Each number is 50 + 10 x the weight over its row's rms, rounded and kept within 0 to 99. Layers, rows and columns count from 0. The size before them is the row's rms in percent of the matrix's.

# v: layer 6 attention value, 128x128, rms 0.175, rows 45-63, columns 0-127
# o: layer 6 attention output (transposed), 128x128, rms 0.185, rows 45-63, columns 0-127
# q: layer 6 attention query, 128x128, rms 0.196, rows 64-71, columns 0-127
# k: layer 6 attention key, 128x128, rms 0.187, rows 64-71, columns 0-127
v45 115:37 48 46 27 48 62 69 49 58 41 47 49 26 54 64 55 42 54 62 59 58 58 49 44 52 57 60 51 47 53 51 65 36 60 48 50 43 61 70 57 38 34 43 47 54 49 55 44 59 45 43 37 47 50 65 43 50 48 47 38 61 44 55 62 37 45 60 58 58 55 40 29 42 49 47 71 50 51 32 38 44 53 59 47 53 60 59 51 40 49 35 52 27 32 49 64 57 63 49 63 42 40 43 49 28 69 43 47 51 42 53 39 49 52 60 39 66 49 41 33 34 26 42 47 38 49 58 49
o45 123:43 57 48 45 52 72 70 38 70 42 49 56 41 54 61 46 42 71 58 67 42 46 37 56 52 58 58 41 51 56 57 59 39 41 55 66 55 52 40 60 37 58 56 37 59 47 65 50 50 50 45 41 61 48 55 52 42 42 46 54 56 32 60 59 43 63 45 38 60 58 49 41 40 51 51 67 45 60 34 46 43 61 55 62 49 62 55 46 51 55 32 33 21 47 66 70 54 63 56 47 31 71 47 48 24 57 45 55 52 39 62 61 42 55 45 52 55 55 48 57 59 35 54 48 41 52 56 55
v46 120:77 49 62 29 46 57 55 38 35 61 65 56 56 55 47 59 46 50 37 49 47 33 47 55 49 28 49 44 51 36 64 47 54 46 39 50 67 51 37 43 61 53 58 46 49 34 56 54 39 67 51 35 57 53 49 53 42 40 48 69 44 60 56 51 53 56 45 44 51 57 47 59 56 60 53 21 57 39 64 50 46 53 56 51 49 46 28 31 37 36 62 50 62 61 43 57 58 49 47 50 67 57 60 67 63 36 66 46 40 43 49 59 56 67 55 43 37 45 53 55 45 67 61 39 50 60 40 49
o46 129:56 50 49 41 39 41 41 57 50 56 59 47 56 51 56 57 50 44 59 47 49 49 53 35 47 35 66 60 53 43 53 45 53 58 42 19 48 49 52 47 51 59 43 49 62 39 39 59 59 60 40 44 62 41 42 72 47 31 65 57 58 67 51 61 39 35 58 55 39 51 48 56 48 58 37 45 53 36 67 37 45 31 44 41 52 40 52 57 47 42 61 92 54 51 46 54 40 50 52 48 47 53 49 43 70 48 71 31 52 41 49 41 72 50 34 57 57 51 47 40 47 51 65 56 54 60 44 48
v47 089:48 61 38 34 49 63 73 36 54 45 38 57 13 54 58 59 36 52 50 50 54 43 51 50 58 59 61 43 57 60 49 59 50 69 61 52 52 67 62 48 41 53 54 48 60 42 40 38 50 49 42 38 54 51 71 56 45 50 44 55 50 51 57 66 48 62 62 38 54 66 32 29 43 48 47 58 47 30 41 41 48 48 58 52 53 64 52 32 42 32 39 44 33 42 54 61 47 58 47 59 36 42 57 53 45 71 50 53 48 39 42 37 48 46 50 48 75 52 48 52 43 40 39 44 43 50 61 50
o47 108:45 54 41 51 51 62 69 32 55 47 57 71 48 46 53 51 46 61 70 55 39 46 44 48 65 55 65 46 55 65 65 61 54 42 62 67 58 51 41 57 40 64 48 40 68 51 56 51 62 54 46 45 60 50 55 55 47 38 54 69 52 36 69 53 45 55 56 30 45 59 31 44 37 54 48 61 43 41 43 42 48 61 46 48 54 48 57 41 62 44 41 40 42 51 70 68 51 62 41 42 38 79 56 44 38 62 60 57 54 39 35 60 60 49 44 47 59 58 50 54 56 24 45 34 42 53 53 56
v48 105:52 52 48 29 32 64 44 45 31 46 53 46 35 39 51 52 44 49 64 52 60 43 35 40 51 39 55 42 49 40 58 34 38 62 46 41 66 61 64 69 47 69 28 39 63 32 63 47 61 59 48 49 54 52 51 65 52 30 63 54 56 52 46 64 49 44 58 57 47 71 50 72 59 55 50 55 49 47 50 47 39 55 49 57 45 56 31 54 33 43 60 56 50 37 42 60 40 64 49 67 61 36 58 43 53 63 57 58 67 32 50 49 54 32 39 56 47 53 56 52 40 45 51 55 50 53 53 51
o48 103:46 60 54 41 55 37 49 35 32 59 47 50 29 42 55 59 47 31 65 56 50 61 43 29 41 40 49 45 58 42 50 41 31 54 52 51 42 58 43 54 63 45 23 46 55 41 49 44 60 49 50 50 65 36 39 60 56 27 58 54 71 62 72 55 49 47 52 47 61 65 45 58 44 44 52 59 46 42 53 46 40 53 47 49 44 53 33 30 45 44 40 43 43 46 63 61 57 71 44 54 30 59 44 43 38 55 66 51 64 49 48 47 74 36 39 53 53 37 57 62 48 39 49 53 59 51 49 59
v49 122:62 65 41 42 41 56 55 46 52 53 31 56 45 52 36 41 40 43 36 49 53 54 41 48 51 49 46 44 42 46 48 32 47 65 53 48 82 75 46 40 40 69 49 55 55 42 53 52 62 58 56 53 47 60 59 70 56 48 58 52 62 50 62 76 50 52 45 46 42 53 58 58 64 66 43 45 55 60 49 61 50 43 50 63 43 53 49 45 35 56 52 51 54 45 45 56 51 58 45 56 70 26 49 56 69 75 44 62 57 46 58 53 37 47 26 72 47 48 46 54 56 45 52 59 70 51 43 51
o49 103:63 69 54 44 62 43 54 49 35 54 58 38 38 50 46 59 42 43 62 51 55 58 53 52 46 45 60 40 38 45 36 46 59 46 55 34 64 63 55 46 56 44 33 58 50 40 35 43 67 45 44 46 50 55 63 50 71 53 54 42 64 57 75 44 58 29 44 51 45 57 38 59 40 36 74 37 41 48 47 36 50 59 53 49 56 29 39 38 41 57 50 72 43 55 68 50 52 77 32 50 50 55 46 54 59 54 53 63 64 58 31 46 60 46 42 54 51 38 46 52 49 37 47 51 61 61 51 56
v50 097:43 52 62 55 66 42 49 48 34 49 35 48 67 41 31 34 59 56 54 51 45 63 29 55 41 55 37 42 54 48 59 49 29 39 40 40 50 57 42 48 44 49 57 57 45 51 58 48 40 46 56 59 43 48 67 44 63 47 47 33 51 42 54 52 56 46 38 48 35 49 63 58 64 48 40 39 50 47 51 73 62 62 43 57 53 33 58 52 59 60 55 54 46 74 47 55 41 50 43 44 44 55 41 58 55 45 26 70 56 61 43 57 23 59 62 53 37 69 47 53 48 50 47 36 72 42 54 58
o50 096:46 38 49 39 54 40 28 65 53 60 49 46 56 48 47 51 51 50 34 35 66 60 47 47 35 51 42 40 47 69 36 55 53 34 49 38 47 54 42 47 49 57 55 67 27 55 49 48 48 40 49 61 55 54 52 49 69 66 45 42 45 64 35 44 59 51 51 69 54 45 50 52 60 26 44 46 52 62 47 53 63 71 40 50 37 40 61 62 46 73 62 75 27 57 39 30 62 55 51 49 49 54 55 60 53 46 35 61 52 57 44 43 33 57 52 45 48 45 35 45 58 54 44 52 40 44 50 56
v51 103:60 50 55 33 42 60 55 45 41 59 68 59 46 47 36 61 47 52 33 59 52 43 53 50 51 31 52 41 52 39 60 50 51 65 38 51 79 48 35 37 50 59 59 55 54 37 52 57 44 64 39 42 56 59 57 54 39 48 54 66 60 72 55 57 44 39 51 40 45 55 43 54 54 51 61 33 57 38 58 46 46 52 57 47 53 57 26 44 30 44 55 50 51 72 48 60 47 51 53 46 61 49 67 57 68 27 60 47 42 53 50 56 48 55 44 55 28 35 50 68 37 61 58 46 63 64 39 42
o51 111:61 50 50 43 50 49 51 54 34 63 53 48 58 50 59 56 49 50 60 48 41 46 53 31 26 37 63 62 54 38 52 45 50 52 49 22 52 51 46 42 58 61 38 44 61 33 42 59 68 63 39 36 66 56 45 65 45 25 62 60 52 70 52 46 49 37 66 41 34 56 48 53 54 66 42 47 48 32 61 33 44 39 49 32 52 43 54 50 54 51 60 78 52 47 48 59 45 49 49 51 49 52 52 44 61 48 56 39 44 41 42 49 68 43 32 53 54 53 45 60 40 46 69 43 55 68 47 44
v52 094:41 52 53 49 54 43 58 53 43 43 51 50 73 40 38 42 64 52 50 65 48 51 35 57 38 59 33 50 44 60 51 62 32 45 55 46 36 53 42 52 43 39 44 61 47 45 49 47 56 46 43 50 42 47 63 52 45 82 48 41 60 36 62 52 61 40 39 50 51 28 63 66 45 52 36 51 52 54 38 68 60 58 45 72 55 42 80 49 67 72 45 54 51 67 55 55 42 41 51 54 40 61 41 45 40 44 31 58 51 50 70 59 37 49 56 50 43 57 42 60 40 51 55 54 56 35 54 46
o52 099:47 36 45 34 58 30 51 61 54 40 50 48 51 50 47 38 52 60 38 48 56 48 42 64 54 53 42 50 47 67 37 68 43 35 46 39 42 58 46 49 50 51 49 65 35 57 48 50 49 52 52 42 52 54 62 40 60 74 36 38 54 51 32 46 55 52 48 59 47 32 54 54 60 35 41 55 49 57 28 58 67 72 46 59 38 65 58 58 66 77 46 67 34 59 52 43 51 40 58 59 52 52 48 54 49 49 30 61 56 51 62 43 32 60 56 42 44 52 25 64 50 49 46 45 47 43 49 39
v53 102:35 49 57 37 67 50 52 42 26 49 34 43 51 48 44 29 42 48 61 55 49 62 45 49 41 53 44 55 54 56 50 49 28 55 38 41 49 73 52 51 47 62 43 53 46 37 51 49 58 39 59 50 46 41 65 46 57 44 62 26 45 40 69 54 49 48 42 56 43 64 57 52 46 46 41 56 43 46 52 64 62 61 40 43 54 32 65 49 47 55 52 54 49 57 51 44 53 76 46 63 40 36 38 50 47 60 34 49 60 50 43 58 12 60 49 50 60 63 39 41 31 44 52 50 58 44 48 60
o53 091:44 55 40 43 43 50 31 53 58 48 49 47 34 48 53 49 33 57 40 57 58 71 40 43 46 54 50 32 44 60 33 43 47 45 64 45 50 53 43 56 36 52 54 58 31 66 55 43 58 37 49 63 62 39 55 47 59 54 53 45 50 63 39 44 60 46 43 61 52 56 52 48 48 25 63 54 45 69 35 47 63 69 43 52 45 51 62 52 39 67 47 68 16 58 53 26 62 64 59 47 49 44 51 54 45 57 45 54 55 58 49 47 21 50 48 46 49 53 36 53 67 45 48 53 48 49 49 61
v54 119:54 57 49 80 57 54 50 43 59 48 56 72 54 53 41 47 55 51 53 59 43 55 69 49 50 47 50 75 57 49 42 44 63 60 50 54 37 43 51 42 57 47 52 67 47 68 40 57 48 52 49 54 50 37 51 56 49 68 50 56 23 49 56 29 49 59 50 50 43 51 66 40 25 47 53 53 48 43 53 53 66 45 38 35 49 63 74 48 64 42 57 48 73 60 50 44 47 54 49 58 29 42 55 51 54 50 60 33 48 55 45 44 25 46 47 40 52 42 53 45 56 76 48 44 47 47 37 52
o54 119:51 47 29 69 28 72 35 52 50 45 54 67 55 58 49 48 48 56 39 54 50 56 53 47 60 60 41 56 52 45 46 54 63 56 62 42 45 40 65 44 39 50 49 62 50 71 41 50 46 42 64 64 38 51 60 56 41 70 53 48 42 52 46 34 55 49 62 51 45 57 47 44 44 54 54 48 51 46 54 55 55 45 40 35 65 43 48 57 55 62 39 53 67 46 44 53 44 39 46 61 84 23 62 58 55 58 49 34 59 61 48 47 45 40 68 39 40 68 58 59 50 55 55 29 48 43 56 61
v55 110:52 64 27 79 47 50 44 65 46 44 51 65 52 51 57 42 30 54 34 48 55 48 50 60 55 61 36 64 47 64 49 42 53 55 57 45 51 48 53 34 24 56 49 56 60 60 38 46 51 55 41 55 48 56 37 60 50 62 61 44 80 43 46 36 50 65 53 45 61 41 44 56 45 53 49 37 35 49 44 59 51 46 48 51 45 56 58 48 54 65 52 47 54 51 66 53 34 37 48 50 51 41 46 53 56 56 31 65 51 54 68 50 46 27 48 71 50 65 41 73 54 61 47 52 49 58 56 34
o55 096:55 55 54 64 57 44 47 55 26 63 68 72 56 40 49 44 48 39 33 44 58 48 49 51 62 60 44 55 50 45 57 62 56 40 44 64 49 53 55 45 60 41 39 38 50 57 44 42 59 51 44 39 65 63 59 24 77 71 50 56 56 41 58 33 58 34 48 49 41 29 58 62 54 46 58 36 35 29 43 44 42 67 52 46 43 43 49 25 48 45 52 50 55 55 49 47 52 32 51 66 55 49 48 55 59 44 44 60 56 49 46 64 54 46 69 47 46 50 36 46 39 59 56 57 64 58 49 51
v56 102:40 28 37 65 61 60 57 49 44 51 49 77 47 57 52 65 57 62 49 49 57 50 47 47 37 52 49 51 58 55 48 44 39 48 46 41 26 70 55 47 46 27 47 46 64 37 56 40 52 36 51 51 54 48 63 39 56 52 50 51 66 48 73 62 57 35 53 47 67 38 55 52 44 48 49 47 43 51 38 39 48 58 44 52 59 43 51 43 47 50 43 58 46 48 72 52 29 56 44 63 36 49 64 44 39 60 51 71 66 38 61 49 46 18 50 47 52 47 38 62 50 54 71 50 57 54 55 49
o56 075:40 52 51 54 52 38 54 58 46 61 43 85 46 33 61 45 61 51 47 59 63 59 29 63 34 55 40 52 61 56 52 71 52 47 47 58 42 57 47 48 58 64 45 45 65 46 48 41 61 50 64 45 67 55 60 28 62 46 59 58 67 38 49 45 44 48 46 38 44 43 51 56 46 52 47 66 45 51 40 59 36 63 57 60 52 49 59 50 56 53 29 52 41 61 58 33 46 49 61 57 36 62 39 61 38 66 54 55 59 38 57 46 57 43 37 56 53 58 43 67 34 33 63 50 39 48 43 43
v57 118:57 43 60 33 55 41 54 37 20 51 54 50 53 48 42 45 68 52 56 50 44 56 42 55 41 38 48 20 54 38 55 38 41 46 36 39 49 55 45 54 58 61 50 40 48 13 64 45 34 57 49 61 52 47 61 46 51 46 52 45 43 46 69 63 51 49 32 55 45 52 61 77 60 59 55 41 57 61 55 57 48 52 48 58 55 41 42 47 56 58 65 55 67 73 42 48 46 57 50 53 47 50 47 50 60 42 51 50 59 45 43 49 47 58 53 37 43 35 47 68 68 37 48 38 64 47 47 60
o57 121:38 43 46 31 47 24 39 71 48 61 50 52 44 43 48 56 52 39 49 39 58 57 54 50 38 36 57 31 51 59 47 44 56 47 56 34 44 56 52 47 67 64 44 59 35 40 49 44 51 48 55 67 48 41 49 58 45 54 63 45 62 68 46 54 44 46 52 77 54 48 52 55 58 38 43 51 59 45 60 55 52 47 44 54 50 58 46 55 41 69 56 78 55 57 38 28 59 51 56 57 48 60 42 59 65 57 67 50 62 57 53 30 56 49 30 52 52 28 51 67 68 42 44 60 42 48 46 53
v58 099:60 38 50 63 53 37 35 70 53 57 69 42 81 54 44 52 67 49 51 42 45 63 60 53 44 41 44 67 44 39 54 36 47 38 38 52 42 36 44 46 54 54 57 47 44 50 60 63 44 47 51 56 48 54 34 34 51 42 60 48 52 55 47 32 40 38 47 56 45 26 68 62 62 50 60 39 60 57 50 55 42 48 46 36 45 57 45 70 53 68 68 54 61 54 50 45 49 45 58 44 61 59 45 55 53 27 47 42 50 59 48 54 55 47 48 61 25 38 45 54 68 52 62 47 65 55 41 56
o58 114:52 46 56 56 50 51 37 70 44 52 46 34 56 54 51 48 58 35 25 33 57 55 51 52 23 40 38 60 47 33 42 43 49 60 38 41 45 55 68 44 68 40 52 49 43 45 40 53 39 50 51 56 45 59 50 42 46 61 53 36 52 67 29 52 42 49 50 69 45 38 74 49 57 56 55 39 55 47 59 55 39 37 62 50 52 52 48 64 36 62 60 52 64 51 32 35 50 39 58 56 53 27 41 60 60 40 45 33 45 60 58 39 46 46 49 51 35 46 52 51 42 67 55 69 59 49 45 51
v59 099:50 39 55 50 56 41 46 63 52 38 50 65 50 41 43 39 67 54 49 57 43 68 83 48 39 39 56 42 51 47 39 48 45 55 44 57 62 46 57 49 61 38 37 52 41 55 71 68 34 43 48 62 47 41 53 31 54 44 47 52 34 49 42 43 32 39 49 54 54 47 68 56 43 55 65 62 64 61 58 44 60 37 42 41 55 36 50 58 50 58 41 53 52 62 40 43 55 58 54 53 45 38 30 39 37 47 59 39 41 60 37 41 28 65 38 43 49 36 39 54 41 37 48 43 65 51 40 49
o59 099:58 64 64 43 44 72 47 62 63 64 43 42 44 54 59 63 45 61 44 67 56 64 62 54 38 62 47 51 47 44 46 36 56 49 66 42 64 48 54 47 52 61 62 51 28 42 57 64 56 52 57 58 37 46 57 56 29 64 59 33 49 56 38 50 56 38 50 60 53 54 61 35 56 52 63 57 51 63 51 69 53 34 41 49 55 59 44 65 37 66 34 47 55 53 34 40 65 46 57 59 57 37 60 53 56 46 38 36 48 70 52 44 25 38 49 54 49 37 57 59 57 46 58 52 46 44 53 55
v60 156:56 32 62 40 59 56 56 36 49 68 45 56 60 57 52 57 44 39 39 50 45 28 53 61 35 33 42 47 55 44 52 57 52 43 41 44 48 55 40 41 53 53 59 43 44 49 59 41 46 42 66 33 59 55 47 39 44 45 28 52 42 59 68 57 67 35 51 43 55 50 28 35 44 47 57 39 38 55 57 47 45 49 65 33 60 28 39 42 48 37 38 55 49 41 52 39 49 58 33 59 53 45 52 75 45 42 55 54 51 62 45 69 52 58 50 40 52 60 62 40 46 69 70 38 50 61 53 52
o60 077:54 46 50 47 26 49 34 58 74 55 57 45 48 44 49 49 50 52 48 56 51 49 54 42 35 41 63 55 44 42 52 41 53 61 40 26 52 46 43 54 31 60 59 47 57 39 51 51 47 55 46 46 61 44 42 63 52 35 55 49 42 62 39 58 56 34 52 49 46 49 48 48 53 50 61 51 50 64 57 47 39 42 51 44 50 43 54 59 37 35 54 99 47 44 43 33 43 53 60 38 50 45 47 53 60 44 62 35 43 51 49 51 42 58 39 58 60 67 46 31 43 59 72 58 49 67 44 46
v61 109:67 58 57 29 36 50 50 56 37 58 51 55 61 53 36 37 40 43 31 69 54 58 37 57 54 48 40 42 35 39 53 47 49 45 48 47 64 51 41 42 48 61 41 60 43 37 69 54 57 60 48 53 39 58 54 59 49 55 54 41 69 49 57 53 55 48 23 52 37 46 57 62 64 66 37 46 54 63 50 61 44 52 49 65 41 51 48 55 45 61 50 49 52 53 40 56 54 39 56 53 67 42 50 61 60 48 41 55 49 46 86 58 49 59 44 57 35 41 55 41 59 34 48 75 56 53 32 47
o61 098:65 51 57 30 66 36 50 59 40 48 57 27 48 59 53 54 51 50 54 37 57 52 51 58 46 37 58 44 26 38 38 43 55 44 41 18 52 60 52 45 59 35 46 64 45 30 41 44 44 49 37 35 45 49 53 51 57 57 43 35 63 65 54 41 52 47 37 74 58 45 55 61 50 42 44 35 53 56 50 35 55 43 53 52 51 55 39 45 45 59 57 77 38 46 49 47 37 51 41 67 56 39 46 52 69 45 45 63 56 50 58 44 57 66 46 52 40 43 46 46 48 60 51 71 66 49 50 52
v62 108:47 54 32 72 44 51 50 58 41 25 56 45 43 46 62 44 78 61 61 47 49 65 55 40 45 63 54 62 60 52 48 52 30 47 56 46 35 53 64 69 48 45 34 44 56 55 55 43 47 51 39 51 54 49 60 41 53 53 55 40 44 37 37 50 46 49 58 54 47 40 79 63 49 50 52 64 56 45 49 50 52 45 40 68 52 61 68 61 64 66 65 53 45 50 50 51 37 43 63 56 47 56 42 37 36 65 47 55 58 40 48 43 55 44 50 52 62 51 32 71 51 31 44 50 52 35 63 61
o62 112:32 55 45 44 60 47 53 48 50 37 55 67 47 47 54 40 56 44 43 46 56 55 45 59 49 56 32 54 60 60 50 63 41 47 60 83 41 57 49 57 71 52 38 48 39 62 57 59 42 43 61 57 45 51 62 36 48 72 49 45 55 42 47 60 42 61 44 54 55 43 58 48 53 46 45 62 41 46 39 65 49 59 47 54 40 65 46 43 62 64 40 11 57 56 52 50 69 48 49 63 38 66 45 56 28 48 43 46 63 46 55 44 44 47 56 43 47 42 46 64 56 26 38 47 42 37 55 53
v63 092:62 55 34 50 28 48 63 49 70 46 60 40 38 58 63 62 53 46 51 44 50 45 62 50 54 49 62 43 49 57 55 56 55 59 56 56 50 39 59 57 59 64 57 27 58 45 46 49 50 57 39 37 53 51 46 51 41 41 44 63 41 54 42 55 37 60 64 50 48 42 38 47 59 45 56 56 62 46 46 31 29 27 62 54 50 79 40 47 50 48 51 44 48 40 39 50 58 42 55 44 60 68 58 41 47 56 65 36 40 41 33 37 86 57 48 49 54 42 55 60 67 35 48 50 52 46 58 58
o63 084:48 46 46 54 54 56 76 36 48 37 53 55 51 50 45 49 49 43 66 41 29 37 59 57 58 37 60 52 64 53 64 53 43 58 50 69 57 51 60 57 61 53 48 31 65 38 55 60 42 54 44 48 39 55 53 54 27 43 52 63 52 38 60 70 28 59 58 37 47 49 44 46 49 65 42 51 51 34 58 49 37 34 60 50 58 55 36 49 54 42 54 23 77 54 55 74 46 50 44 39 42 67 51 41 48 49 65 42 46 47 47 47 68 47 42 51 51 43 64 53 50 35 43 42 54 56 55 47
q64 079:46 53 48 57 55 53 48 30 33 64 52 46 57 42 52 64 39 61 42 57 37 42 21 56 51 54 44 58 36 55 50 58 49 46 53 52 53 60 50 30 47 42 52 45 50 37 52 46 56 60 63 44 37 38 57 55 64 58 43 63 66 69 46 76 51 64 58 44 54 38 63 52 29 45 37 47 56 60 45 53 48 62 34 53 62 60 52 51 45 36 43 49 54 58 49 54 48 56 33 73 47 44 63 52 42 60 36 41 63 27 56 55 37 50 46 55 45 53 48 27 44 62 50 62 41 67 42 44
k64 201:50 43 58 52 59 49 57 32 43 67 44 55 51 57 55 42 45 46 33 51 33 38 44 45 30 53 39 66 69 61 49 45 32 35 58 34 38 43 32 50 53 43 39 40 44 36 50 45 56 50 69 46 69 40 63 32 47 48 44 43 52 62 56 62 53 64 45 34 58 42 49 55 41 40 42 46 58 59 63 54 36 41 50 50 56 54 53 43 43 43 41 57 47 41 44 40 43 58 39 66 40 37 46 63 33 59 42 55 35 51 60 66 40 36 55 39 60 61 70 47 38 66 56 51 51 62 58 40
q65 118:56 57 53 47 60 48 64 73 49 46 50 48 39 55 51 24 46 48 55 63 50 47 51 61 53 42 49 45 62 56 40 54 55 44 55 45 44 47 80 61 38 50 63 54 48 55 65 42 50 50 41 45 43 58 46 55 35 40 61 27 20 23 47 39 37 44 62 46 45 54 33 54 58 51 59 44 48 46 44 56 42 54 66 51 57 51 55 58 52 60 52 53 52 45 49 39 66 56 61 35 53 42 23 53 44 57 53 70 47 61 65 44 59 56 51 36 68 44 48 63 54 43 51 63 55 40 51 37
k65 107:62 60 40 71 54 43 32 48 45 44 58 57 62 51 46 59 43 50 52 46 40 60 40 56 58 53 53 68 49 38 57 38 54 53 45 54 76 34 51 51 43 54 47 46 46 63 42 78 43 47 52 58 41 45 58 55 57 59 61 53 62 32 50 39 26 62 48 58 52 38 68 68 36 44 39 54 45 42 32 51 65 34 38 45 39 60 53 65 55 51 48 50 53 73 49 50 46 29 59 49 50 63 59 43 50 45 60 48 54 43 39 37 43 44 49 61 38 41 50 57 47 59 39 32 55 42 33 50
q66 079:56 54 46 39 51 50 54 48 46 63 53 52 46 60 47 48 42 46 55 53 38 50 57 60 42 43 37 69 47 41 41 57 58 56 50 36 47 47 51 51 44 36 54 41 58 58 72 41 55 60 54 38 48 48 44 40 36 31 51 38 45 39 41 55 58 52 44 40 50 54 34 36 43 51 38 44 34 63 43 56 20 52 54 48 44 61 47 34 42 53 30 54 56 42 48 53 46 63 31 70 49 42 42 60 22 55 32 54 51 38 64 50 43 70 50 32 60 65 57 45 49 56 59 77 57 48 46 51
k66 091:57 40 43 46 59 60 40 37 41 54 35 49 62 49 56 44 52 34 47 46 41 51 44 60 39 40 43 50 45 74 47 50 52 47 44 34 38 45 37 52 56 40 52 52 33 51 49 36 55 34 66 35 59 58 42 49 62 54 54 37 55 50 48 57 40 61 46 45 61 50 40 54 41 36 50 47 42 52 82 53 34 42 54 53 50 43 53 56 49 67 37 63 39 44 43 32 46 64 38 56 51 55 36 68 27 66 29 55 50 50 48 40 54 63 57 53 50 39 47 66 40 57 28 38 47 66 58 53
q67 145:63 50 50 42 51 48 46 39 64 51 48 76 38 58 55 53 47 37 38 60 37 45 74 62 44 48 46 69 53 44 37 48 40 49 44 37 53 35 29 37 48 52 49 39 62 38 45 51 46 43 42 47 59 57 46 42 41 45 37 51 58 69 31 42 58 35 46 37 39 44 44 43 44 35 56 50 43 59 54 52 38 47 54 50 61 42 55 32 45 46 39 65 64 45 50 39 26 45 32 63 42 41 55 58 51 48 36 49 28 58 59 55 36 51 46 48 46 66 72 46 53 51 61 38 50 60 53 50
k67 111:58 40 50 35 57 73 47 70 39 49 46 57 53 45 42 36 48 42 70 58 70 48 61 51 69 52 47 39 33 55 37 56 75 55 55 48 58 64 65 53 59 50 54 55 37 68 51 24 59 50 46 37 38 53 47 62 38 50 59 42 31 46 48 49 50 46 68 48 50 61 39 35 49 38 56 35 34 44 53 53 45 38 69 49 55 44 43 49 54 54 38 56 51 37 51 57 65 58 50 53 53 61 37 46 45 62 31 38 63 52 59 38 55 57 56 51 50 46 32 50 40 47 50 58 42 47 59 58
q68 126:64 41 55 35 55 49 55 49 40 50 58 42 49 55 54 46 44 42 61 60 41 48 59 71 41 39 46 41 57 53 34 69 50 48 42 29 40 45 44 50 44 38 52 39 43 52 59 38 43 49 46 31 65 56 53 53 45 41 37 35 32 47 55 53 54 48 53 42 58 43 42 46 46 46 70 37 36 58 60 56 41 56 68 49 66 32 56 43 39 48 34 62 49 28 38 61 47 56 37 66 58 40 37 61 35 39 35 56 34 46 43 63 30 49 67 37 66 53 54 50 44 46 58 45 62 59 51 49
k68 126:48 40 45 48 68 66 50 58 41 58 48 50 58 56 46 40 54 41 66 68 54 44 51 56 45 40 48 53 45 55 39 50 67 39 51 35 43 62 47 47 59 52 58 51 31 51 48 31 54 29 63 34 53 51 51 47 43 45 59 33 33 50 47 54 51 45 65 42 65 50 42 43 36 35 63 38 43 47 64 58 44 42 72 43 61 47 42 41 54 45 34 63 58 47 50 38 59 67 46 49 57 65 24 61 34 60 33 51 47 57 56 54 44 55 61 41 63 41 54 55 29 66 62 53 55 63 58 41
q69 135:40 69 51 61 49 52 52 56 63 60 38 60 49 52 45 47 48 60 42 37 53 54 39 33 54 60 56 54 44 49 54 39 40 48 68 61 59 55 67 65 43 47 42 64 62 47 48 50 61 63 55 65 35 34 51 47 62 50 67 55 69 47 48 50 32 66 49 51 50 57 53 51 51 58 28 61 60 40 46 42 48 48 33 54 34 76 58 49 52 61 56 35 45 58 60 42 62 59 56 47 46 60 54 37 49 61 58 46 56 37 53 39 76 56 31 62 45 42 54 42 48 46 28 57 40 42 38 41
k69 137:48 63 52 56 30 33 36 50 57 31 45 49 38 55 58 64 45 59 31 31 39 52 51 33 58 69 56 46 49 46 49 50 53 63 51 66 66 48 52 37 53 71 47 43 64 55 35 59 56 72 40 63 39 52 49 56 55 59 48 65 52 49 49 42 52 57 39 55 31 53 68 48 59 63 39 65 51 51 38 56 56 55 30 70 39 51 61 60 56 57 54 37 52 53 43 61 47 35 64 47 45 36 60 45 58 42 68 52 42 39 48 48 54 52 42 63 52 58 45 34 63 37 42 48 46 47 39 49
q70 102:52 31 44 62 65 50 63 54 27 39 61 46 43 55 34 37 71 34 44 61 42 36 60 45 47 46 53 46 70 62 43 44 53 51 29 53 60 56 64 43 68 64 43 41 36 50 38 53 36 44 34 46 54 60 50 55 39 54 50 47 24 41 54 53 48 34 68 48 49 44 56 60 51 44 66 41 59 49 55 42 61 55 49 46 60 40 44 46 57 43 64 60 62 60 54 56 54 55 53 50 44 52 39 51 62 50 61 56 40 54 42 48 41 40 54 42 66 39 55 65 53 56 73 43 45 70 46 36
k70 100:46 55 52 36 66 53 60 48 38 67 63 51 62 48 54 34 34 38 61 58 54 47 50 71 44 31 45 50 42 52 61 65 52 42 54 27 46 37 57 43 36 34 64 59 44 61 58 56 47 40 62 39 59 42 50 54 53 53 58 25 51 49 54 64 38 57 44 47 71 63 38 49 45 40 43 43 42 53 55 53 47 38 65 34 63 38 59 44 42 65 49 50 44 46 53 40 60 63 47 50 63 65 39 61 37 54 17 47 52 55 47 39 42 56 51 43 48 43 60 47 42 55 42 57 48 50 61 59
q71 242:49 69 50 55 42 43 47 61 46 43 50 49 56 41 41 51 46 57 59 39 55 56 33 37 58 54 53 39 42 44 60 41 45 53 67 60 56 57 70 56 48 51 59 61 54 53 53 59 57 72 48 59 29 39 43 62 68 51 66 53 50 28 50 54 35 75 41 57 45 62 53 49 56 69 39 53 56 47 38 52 58 56 37 56 33 67 53 56 56 54 60 29 45 59 56 59 66 57 59 43 56 57 50 41 47 48 54 39 70 34 50 36 54 58 43 53 47 42 47 40 52 50 27 59 45 29 41 56
k71 102:60 55 63 58 54 41 57 35 38 60 33 59 48 60 59 59 51 53 35 44 40 43 51 52 44 56 55 61 65 36 47 41 21 27 56 45 39 51 31 51 51 43 50 47 63 22 53 59 52 55 55 58 57 54 52 37 57 49 48 53 63 63 62 51 52 41 60 44 47 62 55 64 49 52 39 48 65 55 52 65 46 41 29 65 54 50 52 32 44 43 59 55 55 40 31 36 45 46 34 49 40 22 62 54 54 40 51 58 43 58 60 61 52 42 44 46 53 53 65 36 60 48 54 44 46 60 63 41